From a checkpoint of a small transformer trained on Wikipedia.
Architecture: LayerNorm before each block, learned positions, biases, tied embeddings.
Training: a variant of Adam for these matrices, 7381 steps.
Each number is 128 + 24 x the weight over the matrix's rms, rounded and kept within 0 to 255. Layers, rows and columns count from 0. Numbers have three digits each.

# layer 3 attention query, 128x160, rms 0.0374, rows 0-17, columns 80-159
117102157118131142143094128151131122178115115154109150125151098141126149139153137097135107087101192105137139134158129124138151145107141111134120098133102100133162106108133150122170129100165132124119182122146144127138166121075115121120108118
167117172107078126126148114117081146173148087168142159105143132159102064143156101162125074104127156159119074134167138125105144123156171164150139125122096140115164125155098114150097129117089127130143177090165151138081113151068080135152178115
098127124097147132145119139127184125151138146132163182121139103133105121132140120151116097128139163155116098120166161133128149130121108150145133088114096104127145134118163118116143091101106141126133102100142120134160128123139128171141152149
143115130157147129116114157115147150105089104162105172097144131148141151098127135112116109158095101145115108130151109142173136167103157094182117133143118163102121121118166136139101114088106113089136149086132129120110133098111125146149120108
148139152151124127112122134140122115131110139140106090125123135145131170095127121108134170117107143149113200118128126131090098133123106112120086134139135169133124063147137144121170184119136108108120154118125107135095133121109139086112116112
079115157134120137134095091161144136165119130157119112114125113168135138141126086146161098105108149129123101108145164117136089146099120116147092122156119138093159088121137139119175131141144127151132137130128187148138154096078121136111105139
128134164114124125155121152141094153155134139140126115128142136139169104118108125141153107134099090109091077076124124147142128156103165094144115148131127121114121158160117133146093150145149068118128161137108173105095126121139148100103108106
159154094099106142123122124146151101118136154098127166122119133094142133158173148104141150147151135150095140141133111135145122116163105149163126128103112109151123118116169133140150108121122154156135139144080143087121097085129144154122157170
110133062095140140164105105152139126179115157081161174171101140117119055168098121164104159072178137141128104148141144113100121080143084152101119147077131093121118176132177126137172130174151156189128115129106182120171117104132082122126122158
105152096062135118142144111141115116162117126113094124106118122092143105145134109146164141097158145122084090129119112126069149099137096166118146133101109087171138143163158112131123086159120141185130126130096150147122114120111135129083149148
111138162102129108138118137163108144192143112135113109121146136142123101171166078119135098098119133156099100077144148130161145117095139090149119115165122127119152171115126114134127165121138071120113169131144162139121125146082119087118140090
074107157128123110139138126123144147142138141124116104142125092128090129120131137140154077112140158142105085105144105133137102151107133118139143104148139097118099120131136133134116136102141093111132152165135101136110151175186141107107136105
093115143106142147111135153142077167134150073146114151093131120143128065136139131132152097161122104110120072143083104130136149146156206128134121147152145139138122118143116121164101110119077130111134170133147134110102122142103081114147137098
152119151136097106166153150104123158100156172114119125117149151119146106115099149142093109130136073151143105080147107122147163141140162139169157128144119132095123143153070114147078147117149128134113114125150133111102134124173125108130123115
097125134094116117142127103146135147135135143120129159118118137124138098120125115160153101113139132168123100111176130127105113120113092158151153114110118112120130145136145114127115115128148101133139114090126129148134132115136142150115133120
119107135125153112194177125153132136147113144121132147130138133132149127134099158121134069113125125099142107126162111129120119117092148132130156129116126111097132139105125119121129121136138102120127096121155133160135164131130138127117130107
036134163100164123133111149160142147137113102122117161082135078133146130118124119128137095127128124129099105103108130129163167136085131114125137110138151114108127147090173137136129094099132071125120134110148115145159136124144126136128092106
119164092108112097128114137155127112130141133099103119159095155096130130116147094124131149081110105112147129135146145147104110082133072156094156150108111102105162120121169145118134132127168113180148139116081168121156138119110167138088125115
# layer 3 attention key, 128x160, rms 0.0371, rows 0-16, columns 80-159
149144086093126157126090171098127079133115123146138166134163125181132121142088134132139118101124169104160102158152125118153133113116123129098100128121115081143152120075153149090175109095144166127107158128103146103135123131111133122156138147
154105196125080129129218070114150118150157068135108127105162154151120103144146116127105076111108137145113110115169131108065099123160135146196110137155102158119161102158086124125079128118082106139172145089161146130117119127098104146157161105
161143100123151112123092162137145126124124148103134159108157136152118130130170121146082111122155126117135123136135169147160160155152110107131153120119133130098142141151118086126141132127140109119106098131097104133169086133162149170101152141
121077153136070136161173064117127123106131101126116152129107152157156120125127158076176105138091146116107142131172086127097090185115136158142103119154114133127095128158149163110105128136115068123151129129170128132097183136126099122135138102
065109116175113126124147118113145109105095124120118092156097131117128146148117130128156140112113136139117176146142124103117115118095126157113104123135148104141092108099165164111176137110122149151142122118144113114126162142164115118153111115
148118127139137124135131125157115186140081108103117133143144130153102138130132086096158097135125155112159103121138105128160128132113115113112100138131145116130118102155113127123161105101117113133130112150125138146169162142126141097134136101
162147128115146109180124141164075160165144117114134130150145145134144128096099086090139110171104085119115055068108093133136160146113152130115101139147084156109114174144097158205048106116114073105134073183140179140089177140084143099107127095
147153130120055124146129097143106137143195138112091082146124124112123091139171116146144189164132126104110142113116135138133118122158148134145145112157098181121139114131120098064145159143149121144155170139074145127124116072076126126113115128
189132085104130189162102153150108133157110125101116134131147103178136126146108134105141162134112126133130107089141139097158186146156129123151130148153121121175157157151118123151160059106137171110125143161087159105115102138115120139116128144
168181123096143107137131137140120151166151134119094126131132090103102122125137094147132131154137126097118116121122135145128170097151118116131125134125123132151163141157123082133119105138127114127127155128087114141134098126105153135113130147
139146104127133101145120157135111112191129129117137097127120171145131112155132070137124087097121137130111056101140147152133117088135117136133096124137075103126145171071132134151121123121110102133124117157133168140107136151069131092132141083
178125141131143094140151135142125065138132141127133128118150134122107138096105104131089136141146136153167067109141142121123104133127092104138124121110105161102116138140095133130122138117112106127122085141115144161144127147137145100120149091
143112210108095131112196078119113122148131106134119111121095144143117087119118131077128110145120163108142098119121112107091112123143149159166105118159139130138146095170107139124063129162112079151148144095158156136109148114092107103121135114
140162127134132108140122137128135133119188164122142137141159115125147145098132130109052103139135077157119097074128124112098143146109157117143156104162121164101116166132101134201086125128132133133087069143164160138118145145136136104113128123
154158108137153099146101132151137152144129140116123150144147117110131127099161098126124101122148094136127113101156133143119143162128113115133135119134127123128143165156119127179100108121125119103129110131134123156155123128134160138118141125
147147127127138129153105164128129073141140174157145159107125115144155134098097114125119066094127109113148082091150150143133128166078122113107117134147104110098151145074123154165104090144118105088134126126161157145091129104123142123113109147
147135091113151116121124146143141098131084131094154167124117116137124118145123131115129083123135169095129100152131136144139151135127110137102117101109163040158146168094167144154126102125130089121091106143127097134160130153168159131098153134